Each number is 128 + 24 x the weight over the matrix's rms, rounded and kept within 0 to 255. Layers, rows and columns count from 0.

# layer 6 MLP down (transposed), 1152x576, rms 0.026, rows 1010-1033, columns 384-479
[[158  61 190  75 138 110 134 130 126 132 141 194 175 131 147 151 145 103 122 115  99 108 115 160 131 127  80 112  96 132 113  98 118 117 130 163 139 140 139  57 148 130 125  92 125 129 142 138 128 115 168 121 145 110 125 132 147 147 115 125  96 107 146 122 119 186 146 132 142 133 112 138 131  99 121 114 124 131  72 137  91 132 125 131 108 132  84 154 130 154 130 137 117 142 106  97]
 [133 109 194 105 123 154 149 144 133 122 129 174 136 124 136 141 124 117 101  52 124 145 126 176 153 154 129  76 146  68 144 158 114  98 157 197 101 130  72 136 156 141 153  97 122 159 132 113 141 110 101 154 106 150 137 128 117 148  96  92 162 135  34 105  75 118 121 132 226 102  77 132 151 102 168 128 102 146  92 137 104 104 172 155 103  90 153 121 128 143 130 157 125 139 138 172]
 [127 133 111 144  94 149 131 140 118 153  83 147 114 119 104 119 129 124 104 113 146 121 131 101  88 187 116 141 158 130 172 136 188 137 188 112 116 161 168 147 129 163 111 128 112 128 112 125 146 132  88 111 128 144 137 135 151 116  80 121 137 161 109 107 156 116 130 138  62 102  96 104 114  79 193 132 156 129  82 129 129 137 141 113 103 107 175  99 151 153 168 143 126 152 170 118]
 [164 108  88 170 119 159 145 103 132 148 138 128 116 125 161 148  81 149 139 132  92 117 111 111  96  77 100 123 133 140 125 165 105 152 148 162 169 126 116 120 180 147 111 121 104 163 176 157 105  95 107  70 157 162 145  68 137 152 112 143 183 121 161 152 129 146 161 111 114  82 130 119  87 131 132 170 107 129 100 116 155 128 126  92 123 121 142 133 119 128 174 137 159 119  94 126]
 [130 149 127 169 130  99 181 108 121 126 141 109 153 133 125 126 126 106 126 125  85  99 135 114 143 138 125 153 155 112 100  97 161 127 113 130 123  85 132 106 119 120 117 159 105 140 128 126 112 139 127 171 148 164  99 171 136  91 104 166 132 100 138  90 110 118 167 131  75 109 115 149 137  94  91 119  86 117 106 118 129 112  86 137 124 135  74 115 119 177 155 134 101 127 165 131]
 [125 120 132 153 165 128 100 133 112 120 150 132 124 117 132  97 155 102 139 161 121 116 142  27 188 174 102 160 112 124 173 172 104 106 110 111 144 146 139 144 138 102 124 114 162 143 176 103 130 136  83  84 103 135 134 134 159  79 176 120 119 132 146 136 162 148 130 110 146 115 158 122 123 127  87  76 160 128  99 122 124 120  95 130 101 146 153 133 126 127 116 127 130  69 153 140]
 [157 158 114 129 105 115 123 113 110 155 123 113  77 104 127 179  96  73 149 124 122 123 102 113 134 132 122 139 178  61 148 109 112 126 110  89 156 164 157 143 156 139 146 114 163 109 155 167 142 112 125 111 153 174 100 137 123  88 124 109 136  90 141 138 130 145 161 103 143 167 115  88 165 135 140 115 132 110 100 134 125 153 159 129 146 154 141 108 126 142 182  86  67 148 171 139]
 [100 133 117 127 134 133 129 115  91  90 121 120 110 138 149 141 113 160 136 138 164 122 132 121 124 111 123 151  95 121 124  96 104 147 124 113 112 115 133 146 156 124 124 146 148 117 114  90 124 104 143 152 112  89 152 135 121  88 113  95 117 131 127 121 127 133 140 136 141 114 188 135 145 121 110 130 138 116 142 146 195 142 113 126 147 129 117 167 143  90  65 148 131  78 135 138]
 [119 156 109 149 124 124 141 111  81 119 119 167 110 140 134 104  72 159  88 125 119 127 119 134 106 130 170 118 116 112 147 127 115  75 132 115 107 160 115 138 129 132 110 111 123 143 134 137 117 146 121 174 167 139 119 144 146 106 114 126 184 110 140 124 170 132 133 136 111 119 145 144  99  89 125 154 125 120 123 144 119 115 152 143 130  63 160 120 107 150 176 167 130 139 151 103]
 [141  97 147  92 167 122 139  81 132 117 106 116 159 140 147 123 144 142 132 111 139 133  89 136 132 101 172 140 131 162 105 115 141 128 151 124 134 132 139 107 125 128 111 122 110 174 111 176 160 166  91  72 115 135 117 141 117 135 124 122 121 134 153 140 135 127 100 128 151 126 132 134  94 137 138 119  94 100  84 114 138 148 119 119 132 130 142 113 154 140 126 124 110 120 136 123]
 [130 168 154 128 153  92 135  98 124 145 134 135 113 102 134 127 126 141 111 102 141 172 157 112 128 132 122 148 149 142 118 130 131 119 129 113 119 140 117 101  87 114 121  86 131 122 121 104  88 138 149 131 136 124  79 115 128 138 120 111 146 133 116 140 152 149 168 135 139 115 127 111 128 134 151 135 144 137 119 128 143 164 128 164 122 135 140 124 106 155 110  90 129 113 153 136]
 [134 129 130 110 128 129 126 119 118 121 125 144 110  91 142 173 146 119 130 142 147 109 158 136 143 137 148 114 147 127 129 137  90 122 151 143 116 128 173 111 138 135 130 181 117  97 120 148 124 114  96  89 133 138 121 113  94  83 136 124 132 124 102 149 133 196 136 113 118 158 111 115 106 133 115 127 148 140 113  81  90 130 130 122 109 136 149 129 111 126  97 105 191 151 106 171]
 [115 156 102 134 110 177 103  97  99 107 131  70  78 124 115 131 134 102 142 117 166 141 155 130 133 152 142 115 125 101 122 123 114 153  93 163 158 146 161 103 132 140 152 105 116 119 138 127 148 149 115 130 120 115 157 126 124  82 124 101 123 151 124 143 117 105 120 130  67 157 105 134 130 108 109 135 136  91 135 150 108 161 133 143 162 148 152 106 126  93 148 130 127 148 140 118]
 [126 159 144 128  96 152 126 157  71 151 128 122 153  95 124 136 136 150 155 106  95  89 158 120 138 114 113  88 142 126 173 126 143 154 184 109 119 129 133 122 124 167 119 125 120 105 120  94 150 157 152 103 140 145 124 159 116 151 168 120 153 132 100  91 141 154  92 134 177 137 128 132 128 156 171 129 100  73 142 115 132 123 111 116 115 107 128 120 150 136 130 160 114 117 104 155]
 [116 116 118 183 153 111 104 190 114  95 139 149 153 129 151 132 142 128 127 100 127 148 133 116 112 103 147 145 113 150 124 136 126 104 131 162 149 113 120 110 112  74 125 105 179 163 146  84 113 151 105  95  81 117  92 120 114 117 138 159  94 151 122 102 122 118 151 124 152 143 160 145 164 122  95 162 125 106 119 149 156  98 159 158 138 148 128 152  79 155 109 166 152 125 135 124]
 [ 84 119 119 149 144 104 164  96 120 173 143  93 159  99 132 126 121 169 146 131 127 116 135 128 160 116 128 124 153 148 121 122 109 175 161 127 147 126 139 112 133 141  71 155 134 132 149 152 134 105 114 116 130 142  98 111 103 102 152 118 135 116 126 157  69 142 152 148 111 144 135  85 169 142 130 131 127 116 107 114 168 133 137 142 113  82 149 126 138 122 137 106 110  91  99 106]
 [142 157 108 111 167  94 132 150 111 161  91 134 124 132 110 125 139 155 159 116 133 117 108 152 109 147 201 135  82 121 107  97 104 127 127  85 109  82 122 141 124  98 130 168 140  99 134 127 108 156  78 111 128 162 116 111 135 144 109 121 120 141 141 148 143 119  85 164 164 102 160 110 171 149 110 120 160 144 144 115 122 145  96 144 113 110 119 167 154 125  92 130 116 121 120 145]
 [147 138 161 170  64 153 167 126 105 109 147  97  95 136 133  97 120 159 142  78 127  91 121 127 124 124 182  93 138  97 134 128 101 118 110  93  68 124 128 118 114 173 111 122  96  93 148 125 118 178 155 110 145 152 133 110  65 142  97  88 148 131 132 121 104 146 103 140 108 152  97 101 105 178 140 160 115 104 111 111  45 156 144  92  80 130 121 104 100 144 112 120 137 126 137 151]
 [106 124 116 153  88 124 109 133 126 164 112  61 156 109 122 130 150  97  81 143 115 108 130  80 163  87 137 117 100 137 105 127 157 107 134 134 133 139 115 108 127 131 139 100 143 151 100 142 145 104 119 133  94 102 123 118 145 157 136 139 133 138 140 187 139 153  82 154 120 153  86 139 156 151 102 131 178 175 101 107  91 105 137 130 159  86 104  62 115 105 145 102 127 114 124 116]
 [149 157 143 125 109 132 121 128 116 108 116 108 137 124 116 101 119 134 110 158 122 145 123 141 136 148 129 106 152 139 136  96 103 120 138 113 118 115 155 175 140  96 108 119 159 124 102 106 177 120 115  94  97 111 149 123 148 101 143 138 123 148 113 105 118 124 111 151 164 150 114 137  96 140 134 115 143  92 111 118 130 116  90 134 132 151 140 132 123 122 121 148 156 137 120 136]
 [107 146 115 129 132 148 150 134 148 104 115 141 122 116 114  82 136 144 143 137 104 149 117 163 151 129 124  95 109 149 108 104 131 154 129 140 155 126 133 147 106 101 218 169 169 165 159 167 129 150 103 152 110 128 137  82 129 109 132  95 187  96 145 140 108 147 131 144 150 121 143 152 134 123 185 112 157 120 150 153 134 109 105 130  72 144 103 179 108 141 174  89 147 138 109 170]
 [105 130 105  98  88 130 120  68 122 155  90 147 182 125 125 149  95 132 119 140 120 108 144 153 127 112 154 110  87 141 129 120 113  89 116 149 141 115 170 158 116 120 140  92 106 169 108  92 157 105 127 105 155 106 147 128 160 106 144 177  96 143 120 135 130 162  76 138 113 164 131 156 165 113 141 142 133 149 136 147 141 126 151 130 120 163 100 152 123 139 150 135 156 122 124 133]
 [154 106 119 105 128 142 163 121 108 128 137 137 119 140 137 158 104 112 139 151 129 100 159 166 112 138 102 130 147 148 143 122 131 142  97 156 165 138 147  99 122 125 149 128 135 149 162 149 113 158 133 165 141 101 154  88 174  73 115 117 114 110 121 184 103  82 124 110  92 147 128 130 129 115 138 101 129 133 131 117 114  90 158 137 111  96 141 130 107 105 129 140 132  99 140 131]
 [151 114 154 137 122 118 149 120 143 109 135 127 130 122 118 105 123 152 121 134 118 120 112 155 111 133 106 163 155 138 134 114 139 141 106 124 103 141 134 146 147 129 141 141 152 140 135 148 145 143 139 151 148 116 166 107 102 169 114 134 152 172 153 152 140 124 142 132  86 136 128  89  93 143 104 132 154 127 132 124 123 128 121 144 129 128 123 137 131 155 128 153 123 182 121 110]]
# layer 6 MLP gate, 1152x576, rms 0.0335, rows 1011-1034, columns 384-479
[[128 115 132 149 153 128 193 108 108 169 128 150 162 137 127 147 123 123  96 130 108  76 141 105 124 152 137 133 106 109 150 152 127 151 140  79 129 144 131 142 127 108 132 179 126 146 109 122 111 137 108 131 128 143 176 123 127 180 117 138 123 148 182 122  89 157 137 150 117 144 140 117 144 156 105 184  99 119 165 122 117 100 115 175 115 144 108 116 148 120 134 121 115 155 103 132]
 [ 86 140 168 136 139 124 124 178 107 143 177 147 150 188 125 143 126 150 118 140 106 113 144 100 136 107 134 140 145  97 127 172 166 115 100 103  93  85 123 129 128 156 120 132  88 164 122 176 124  99 112 141 141  98 136 140 156 143 119 103 141 144 131 113 139 142 168 100 140 133 133 119  93 183 143  99 120 166 117 128 126 121  99 118 123 138 112  81 139 127 131 130 144 148 121 105]
 [142 136  95 157 173 116 142 121 130  92 154 125  95 102 111 124 182 144 129 126 112 110 105 160 192 121 193 137 128 146 157 150 172 107 124 122 138 163 109 102 113  91  73 132 145 144  93 125  97 146 160 156 155 126 154 127 136 131 131 106  98 118  99 120 145 127 143 102 111 124 124 140  71 131 131 126 189 103 159 115 113 142 139 132  86 130 126 137 129 124 142 161 127  86 143 133]
 [113 158 136  99 129  86 140 170 166 101 196 151 137 108  86 123 180 119 162 142 158 160 151 141 112 142 130 115  93  97 103 132 140 141 101  93 161 120 157 117 141  93 114 131 114 138 145 120 130  87 161 132 145  95 114 169 138 155  80 115 102 148 111  97 110 114 152 147 114 134  89  93 171 103 102  96 122 131 153 153  96 105 111 147 112 110 128 118  93 125 108 133  96 129 146 144]
 [129 157 139 125 144 125  91  97 149 162 116 177 115 129 135 142 136 121 136 171 157 147 118 154 114 180 130 172  83 128 120 120 165 192 131  96  97 109 132  90 118 134  93 103 135 100 137 182 136 138 100 128 103 101 135 170 133 131 148 145 128 174 159 127 103 103 120 147 166 109  93  93 138 143  88 152 127 147 157 103 158 116 109 122 154 134  57 163 173  67 120 146 133 113 106 117]
 [159 100 132 201 146  80 100 116 126 141 152 140 107 176 137  80  92 145 140 150 129 182 111 152 118 147 140 142 150 153 134 142 106  70 108 159 109 152  85 101 108 160 172 130 154 109 121 108 128 135 126 108 113  92 131 121 149 153  99 122 105 138  92  99 142  95 134 131 115 169 143 140 163 104 129 118 177 145 129 130 174 155 130  85 151 131 100 183 124 109  50 150 119  95  98 135]
 [130 119 132 164 102  99  97 103 136 123 136 148 115 104 162 120 126 170 117 114 162 142 159 105 176 124 103 193 109 137 114 123 150 100 135 138 140 170 186 143 109 101 145 147 147 140 161 128 109 124 162 133 121 128 134 137 166 149 161 107 202 136 152 130 125 100  87 139 113 133 174 115 157 133 133 145 100 127 111  81 166  98  85 168 141 141 110 113 131 112 120 167  78  84 104 152]
 [141 139  86 105 132 105 187 136 145  94 168 138  92 114 143 166 180 115 161 128 125 135 122 118 154 103 136 126  86 115 174 126 115 139 120  87  95 137 157 109 105 102  82 129 163 176 137 113 142  88 140 118 120 144  93 130 131 149 151 172 119 183 160 123 122 138 133 125 183  96 117 120  80 169  77 102 103 108  90 147 128 111 135 152  91 116 114 125 146 133 129  97 105 136 121 125]
 [130 168  96 105 179 109 139 118 148 132 127 150 169 154 153  99 122 110 125 168 156 124 118 158 141  90 114 110 131 111 131 162 165 143 113 165 127 119 141 111 129 107 110 141 130 132 118 141 137 154 123 101 121 152 112 107 140 160 127 133 127 129 141 133  99 128 106 110 131 130 129 113 133 100 123 170 148 166 119 144 129 116 167 118 116 141  99 124 143  88 142  83 119 113 124 131]
 [ 99 139 141 125 103 129 103  96 140 162 114 124 134  80 173 157 125 139 113 123 129 130 122 133 122 106 118 104 136 121 148  87 122 144 155 132 134  91 140 147 131 141  94 135 119 108 138 142 104 128 119 126 123  89 129 125 154 113 133 146 134 110 114 100 159 104 128 140 111 125 137 112 151 117 114 150 136 110 111 156  91 118 125 121 126 149 125 119 133 133 138 119  96 115 186 107]
 [111 141 129 117 138  77 125 113 118 119 123 154 114 103 115 149 145 110 128 115 126 113  99 130 125 131 118  94 105 100 100 124 143 108 168 135 107 149 113 127 111 151 151  94 169 100 134  78 136 155 106 165  90 153 155 105 130 104 131 161 128 136 142 132 128 123  76 107 131 144 124 159 115 120 121 159 133 165  95 117 123 117 102 121  82 108  74 137 110 121 171  88 107 123 157 160]
 [115 174 114 179 149 137 105 121 124 124 139 139 182 126 171 121 153 118 117 164 123 151 146  99 103 118 133 124 127 157 135 154 152  86 127 154 161 108 149 125 120 142 154 120 122 153 130 141 105 134 167 185 155 104 106 139 157 100 105 116 143 124 157 108 122 123 118 101  82 121 134  57  97 134 111 127 121 115 142 150  70  96 148 147  92  82 127  83 104  85  91 134 168 121 154 143]
 [155 114 153 118 134 114  96 127 136 144 157 142 144 151 150 137 109 166 133 121 133 142  52 149 151  99 121 146 144 157 135 179 120 116 142 128 132 118 120 129 133 148 136 156 149 141 111 122 176 136 145 146 126 118 105 157 122 124 171 141  79 144 139 131 118 133 149 152 113 128 126  69 101 135  96 149 147 144 134 106 141 106 168 159  97 118  84 125 167  98 147 144 199 107 167 128]
 [130 145 101 137 133 126 141 111 160 104  89  88 139  94 138 152  96 157 123 114 167 145  94 122 122  95 101  82  93 134  81 144 127  97 111 108 104  93 173  88 154  93 152 127  98 119 163 102 147 117 140  87 115 121 122  94 161 172 123 125 140 150 168 110 116 147 101 108 186 102  79 138 133 127 145 119  82 115 106 108 132 138 123 108 104 117 146 169 110  65 159 122 110 171  87 141]
 [148 113 139 114 120 143 162 182 166 174 117 171 122 110 104 137  80 118 138 185 121 120 110  91 101 122 124  88 148 114  93 123 117 124 142 126 164  92  91 106 120 141 162 148 121 156 121 159 101 141 130 104 136 116 147 137 130 138 120 149 140 134 123 133 121 100 178 130  87  97  77 137 141  87 135 141 150 135 105 143 127 129 166 143  80 140 158 144 133 139 123 153  75  93 106 140]
 [136 109 103 152 179  92 158 139 118 157 156 105 133 150 127 162 162 153 130 104 150 123 166 158 136 145 115  83 140 113 115 164 119 101  89 123 143 152 154  75 119 139 104 146 169 106 122  98 104 136 120 107 135 145 107 143 125 132 145 150 143 131 132 113 129 154 138 126 157 164 151 148 137 124 146 123 169 149 144 142 156 142 141 129 162 124 150 107 151 140 123 131 131 138 120 134]
 [ 96 103 131 101 121  87 101 108 143 130 154 192 134 154 120 141 103 123 131 140 167  78 146 122 125 100 163 133 125 116 108 106 139 116 141 166  92  99 128 133 108 119  99 126  94 127 158 167 125  99 176 129 177 109 163 140 119  92 153 113 134 104 131 143  89 159  67  95 120 103 182 124 170 141 167 144 102 155 182 108 166 140 122 120 102 172 132 140 131 146  95 132 154 139  95 165]
 [ 55 119 129 133 143 156 164 125 156 152 176  97 173  80 140 158 135  93 114 107 158 134 164 173 131 103  92 100 117 114 145 126 115 117 131 111 110 135 124 114 101 123 111 123 123 120 103 156 157 113 120 165 126 112 141 105 134 150 106 122  84 129 141 161  56 139 107 110  88 142 119 117 146 187 152 153 149 139 125 132 100 106 128 133 108 127 125 104 146 102 101 156 119 119 104 128]
 [ 85 123 124 146 148 141 129 122 109 146 158 116 131  97 135 134 144  82 144 149 122 139 132 112 121 114 108 140  92 111 104 139 148 141 102 133 114 139 134  95 125 132 143 164 117 132 185 138 119 134  99 147 103  96  68 128 132 126 156 127  86 120 101 143 132 133 143 153 128 125 177 124 155  99 167 140 129 159 150 130 124 139 156 101 124 130 110 162 144 149 105 127 138 156 128 128]
 [142 131 168 115 156 150 149 147 169 115 122 132 138 143  88 164 139 165 138 124 138 130 164 177  98 110 118 151 140 124 126 114 158 143 108 125 100 141 160  95 108 104  99 117 110 151 132 102 106 123  76 102 127 133 148 173  85 124 178 176 123 120 131  89 125 152 138 131  76  93 142  98 102 153 167 178 124 124 126 119  87 119 129 118  87 160  64 111 114 119 128 121 184 133 143 137]
 [156 121 121 122 120 136 148 121 131 130 111 140 113  95 112 128  71  95 136  89 153 131 137 123 142 116  99 125 123 117 134 119 122  98 146 129 148 137 160 117 126  98 146 138 109 147 106 125 102 119 120 137 153 122 113 138 160 147 146 144 102 134 109  97  97 108 109 116 123 107 115 128 132  84 138  90 114 131 133 119 144 131 140 106  85 131 117 106 174  97  96 130 157 134  83 131]
 [152 138 128 137 119 152 160 138 177 132 152 114  87 107 120 135 142 184  86 143 111 125 113 150 127 107  77 156  99 110  96 153 127 127 121 118 125 129 134 133 117 155 119 128 128 134 144  97 134 135 152  84  92 138 101 123  91 110 127 129 135 150 115 149 113 111 208 125 127 150 126 154  85 105 157 144 110 137 126 197  76 137 164  72 153  95 112 105 129 107  90 117 110 137 109  97]
 [111 122 156 159 104 140 169 126 187 151 110 157 137 108 141 113 191 110 107 158  87 147 152 132 124  94 114 108 138 122  82 108 107 145 150 147 123 117 153 149 118 112 105 119 129 172 102 116 156 132 132 123 109 111 108 101 125 148 153 111 127 112 106 142 104 192 120 129 140  93 100 120  98 177 131 147 126 174 104 148 156 123 102 102 104 112 156 124 137  96 132 122 158 119 139 146]
 [121  80 104 105 140 105 147 109  77 129 139 148 133 210 137 110 116 170 136 144 161 108  94 109 138  92 120 151 137 113 128 152 122  80 109 126 180 131 124 115 115 196 111 119 129 137 137 127 184  99 118 148 171  98 101 114 127 148 145 145 160 155 120 155 173 164 135 106 102 102  81 140 119 118  80 160 113 168 150 176 144 111 189  73  67 128  57 121 165  89 133 158 135 134 118  92]]
# layer 6 MLP up, 1152x576, rms 0.0333, rows 1011-1034, columns 384-479
[[ 79 125  93 158 127 108 155 135 186  81 125  86 194 133 125 135 142 113 137 114 113 139 140 126 110 143 144 121 104 112 137 138 115  91 107 115 153 119 138 123 110 128 124 137 118 139 127 163 177 100  99 147 163 112 114 105 120  75 137 137 157 129 122 157 114 154 135 128 171  99 101 146 132 111  99 112 152 141 157  98 144 169 111 124 132 156 175 118 122 189  80 129 127 153 107 154]
 [145 160 133 132  84 100 130  95 102 112 101 117  97 116 174 115 103 127 124 133 119 100 136  74 100 139 153 119 152  85 148 160 128 105  93  70 171 156 134 139 134 115  79  83 136 137 111 107 200 142 100 130 121 110 150 190 109 137 133 137 147 100 163 131 130 162 145 112 198 150 128 165 147 121 123 154 110 133 110 161 178 121 123 141 123 137 189 126  91  94  97 128 122 109 150 137]
 [117 103 140 173 152 100 146 113 125 142 133 108 117 130  97 164  93 121 118  68 171 123 141 117  94  76 131 156 167 164 166 113 129 121 156 201  97 179 122 120 156 118 127  99 144 122 134 119 103  78 138 102 137 133 115 111 149 145 148 105 139 124 130 108 142 158 125 120 115  87 145 117 175 121  62 163  72 123 112 152 175 121 185 110 192 152 127 141 125 164 131 107 125 158 155 148]
 [157 104 140 132 117 155 141  99 155 141 130  90 128 171 158 127 122 146 113 154 121 123  79 126 130 142 139 140 166 126 171 145 161 120  81 127 132  76 108 123 115 144 136 117 122  97 118 150  95  87 131 114 155 150 151 125  82 144 108 116 137  93 153  37 118 138 141 176 152 137 116 153 110 123 172 107 128 168 149 132 150 109 126  87 135 136 131 134 158 130 102 121 150 102 107 125]
 [183 119 152 120 103 146 149 102 164 135 116  99 132  88 135  94 120 148 139 133 111 126 125 168  98 137 158 122  71 116 135 184 134  95 110 110  84 139 126 112 139 105 155 143 136 118 113 103  80 127 164 110 157 133  90 109 125  78 126 135  73 159 143 114 106 108 128 120 149 142 108 113 126  89 111 163 101 159  92 132 102 114 117 152 152 108 129  93 100 107 143 160  94 130 175 119]
 [198 140 118 180 129  93 103 157 147 152 145 121 111 121 140 128 152 118 125 105 136 102 135 157 167 110 144 151 156 103 119 146 151  94 119 104 122 111 118 174  97 145 168 136 102 110 130 105  79 118 128 108 112 185 154 144  60  74 123 154 105 146  87 111 174 167 152 131 136 128 107 133 121  98 134 131 108 121 151 105 134 146 158 106 132 172 129 111 127 150  81 117 128 119 108 133]
 [145 142 142 107 130 126 125 113 168  64 127 104 141 156 147  88 142 188 100 137 153 148 159 113 138 118 111 128 143  97 160 114 119 141 147 101 121 137 128  68 118 101 178 100  93 128 119 159 176 146  87 137 117 118  94 107 119 142  93 113 112 134 102 134 159 112 172 114 125 123 121 139 117 155 157 140 139 169 117 149 146 134 124 135 130 108 129  76 142 113 102 133 125 136 142 107]
 [ 91 103 154 130 131 121 185 159 108 127 168 135 121 139  75 135 157 122 159 122 175 153 110  86  78 143 129 174 128 123 121  92 137 149  98 135 131 156 153 107 167 126 165 163 139 106  79 119 131 117 101  97 126 158 113 164 171 125 154 123 104 149  99 106 151 168 101 126  75 113 131 142  92 131 157 146 154  99 119 113 159 122 128 145 127 146 135 134 129  48 109  99 132  88 152 168]
 [102 116 129 114  99  89 118 106  74 137 136 140  69 128 137 135 160 120 123  78 113 116 146 135 131 129 117 123 126 140 162 130 103 115 143 126 160 131 129 159 110 109 155 128 137  95 150 154 104 184 109 142 111 131 102 128 152 133 134 101 130 126 111 120 128 151 122 135 140 124 154 125 135 156 132  93 149 115 112  75 138 163 113 119 148 127 138 127 101 103 106 139  81 107 118 146]
 [142 126 159 142 142 128 113 151 146 140 123 108 120 137 147 119 137 130 122 144 116 131 120 107 181 121 113 163  85 135 118 143 120 100 146 146 136 132 142 106  80 143 125 107 144 128 153 131 164 133 146 176 131  92  94 132 150 133 131 102 168  95 131 131 132 141 146 149 146 140 148 145 104 135 119 128 152 133 107 139 114 149 136 139 107 110 160 150 164 160 123 112 181 151 106 150]
 [143  72 153 127 103 157 167 107 116 101 113  99 141 130 117 117 140 116 153 160 150 115 136 138  92 132 103  91 157 103  96 159 133 168 173 131 138 146 130 135  89 148 173 193 112 149 141  91 105 118 135 126 138 152 148 122 117 136 151 114 134 141 137 170 119 103 128 132 101  90 112 107 118 114 167 144  86 144 122 140 133 117 110 156 144 144 138 123 110 148 166 183  88 124 104 104]
 [180 122 119 198 136 122 189 129 130 117 124 180 101 153 128 148 178 153 150 139 116  93 141 121 139 189 143 150 147 155 162 150 115 130 133 147 124 137 133 111 120 146 119 148 137 167 145 120 108 133 129 163 166 136 103 124 144 145 116 123 101 166 106 152 178 124 130 121 122 109 121 101 117  98 138 181  93 140 121 128 157 140 115 143 137 144  74 161 142 163 171 133 144 114 114 122]
 [113 131 129 126 155 137 114 128  67 177 168 103 100 151 104 114 154 163 157 153 174 134 128 111 114  95  90 139  81 139  70 157 113 131 166 106 128 148 124 134 106 151 157 151 144 156 149  94 114 136 102 122  78 141 156 126 124 164 112  67 144 145 136  88 191 163 106 126 110 105 117 129 157 121 108 108 146 130 140 169 133 131 150 155 141 115 126 129 131 159 103 104 110 132 103 123]
 [127 118 172 139 120 110  96 126 122 145 117 102 142  99 159 166 129 185 151 120 137  91  76 102 114 135 156 129 106 135 139  88 104 148 130  67 161 112 127 147  93 115 151 145 142 155 154 106  96 118 107 133 120 126  97 143 117 104 167 135  87 137  96 141 141 131 171 129  63 148 132 115 115  80 153 112 139 159 103 171 119 169 141 139  99 106  99 133  98 123 112 146 139 111 127 120]
 [148 165 137 109 107 124 143 183 137  96 184 132 136 125  94 133 133 130 119 151  96 150 131 130 127 122 166 149 121 128 151 161 113 144 128 146 100 171 107 175 108  91 155 177 134 110  88 123  87 172 104 145  97 161 149 122 141  87 130 116 112 115 140 148  97 119 146 116 148 127 103 138 131 107 107 158 195 152  80 101 126 132 112 161 133 130 138 130 147  85 162 139 151 115 123 135]
 [128 122 136 117 118  92 103 119 146 135 138 130 134 144 115 132 133 117 145 172 178 117 121 118 104 132 114 134 129 131 123 111 173 129 135 113 112 146 107 138 132 134 142 100 114 156 141  81 163 134 112 148 149 122 148 142 156 129 135 126 126  94 114 107 129 116 115 124 104 102 132 112 130  77 163  79 131 123 132 122 115 134 149 157  93 117  91 160 136 115 128 127 158 123 149 127]
 [161 149  98 101  61 109 126 139 145  88 131 147  92 157 120 112 116 118 126 112 131 103 154 109 106 140 126  77 125 147 108  98 128 139 120 171 129 127 105 121 147 143  88 115 131 163 121 100 138 144 151 137  93  74 150 103 136 114 101  83 184 113 150 143 112 161  96  82 132 115  89 131 187 125 106 121 111 120 122  81 143 127 107 107  91 115 137 139 144 108 132 126  93 121 114 125]
 [140 110  71 106 148 111 141 151 107 143 136 135 138 147 147 162 154  80 117  93 163  84 113 113 140 124 115 148 125 132 114  85 118 101 134 177 142 145 123 146 137 160 107 132  96 143 110 175 121 131 148 124 156 154 120 135 130 164 129 100 106 128 132  71 147 155 105 123 124 117 127 106 141 121 130 116 190 144 132 138 167  97 113 101 105 142  62  96 139 157 144  69  96 110 110 143]
 [124 125 141 132 145 163 146 133 158 134 129 123 137  67  84 101 157 115 147 123 112 152 131 113 153 123 104 134  97 146  86 117 113 153 106 121 109 111 136 140 114 133 138  96 119 151 138 124 163 130 128 128 114 113  87 116 113 120 123 122  94 153 130 162 113 122 124 153 147 139 104 128 118  87 125 113 117 107 121  94 140 165 134 133 159 146 147 140 102 143 139 110 144 125 135 108]
 [127 114  92 113 150 132 116 126 133 108 161 130 133  93 148 128 133 108 165 103 153 128 122 107 111 143 122 144 132 106 167 109 125 129 133 173  97 119 112 175 147 133 111 149 166 117 128 117 136  76 164 101 129 126 132 116 131 124 138 159 131 106  99 133 171  99 140 135 104 114 125 123 132 133 137 138 153 181 134 137 129 128 118 118 136 107 155 133 127 119 108 176 117  81 123  91]
 [ 95 123 109 120 179 103 143 150 107  91 134 107 121  98 111 157 147 133 102 140 104 124 115 142 101 102  97 105  86 139 120 113 138 107 142 130 159 102 117  98 125 114 169 117 102  85 189 130 173 153 121 126 137 119  96 105 117 156  95 108 118  78 119 154 150 125 179 114 126  95 118  76 145 153 139 169 141  98 144 128 175 123 158 132 105 104 166 133 147 127 123 114 135 151 126 153]
 [120 118 133 136  74 119 115 136 118 138 142 125 126 111 101 101 139 121 132 126 111 131 140 146 141 118 122 119 131 125  75 158 162 111 121 178 170 131 167 124 127 137  81  93 156 178 145 100 139 144 120 106  85 135 111 118 141 130  80 102 148 112 142 123 130 147 163 121 161 106 121 138 108  98 130 159  99 152 135 133 173 109  97  87 108 132 159 120 159 164 120 126 151 136 112 122]
 [133  95 154 153 142  79 178 106 109 139 109 108 146 145 165 117 146  88 107 114 150 134 156 138  94 144 102 114 112 118 154 109 155 101 125  73 118 116 114 148 127 150 143 174 135 107 127 115 119 144 108 111 119 140 124 158 155 134 188 129 118  68 111 145 128 108 110 177 119 150 149 159 173  86 200 101 103  89 142 178 128 120 118 126 126 131  84 130 133 119 150 158  80 150 146 127]
 [107  82  80 126 163 123 126 115 115 140 127 123 131 139 130 104 112  76 111 120 113 145 131 110 125 157 132 137 111 139 118 142 134 103 204 127 128 120 138 139 167 110 124 169 128 122 125 156 113 152 144 108 116 133 174 106 147 127 132 124 108 164 130 111  69 103 156  77 136 152 108 160 132 147 172 144 112 142 151 105 104 137 100 100 152 141 114 147  95 154 101 131 122  93 119 133]]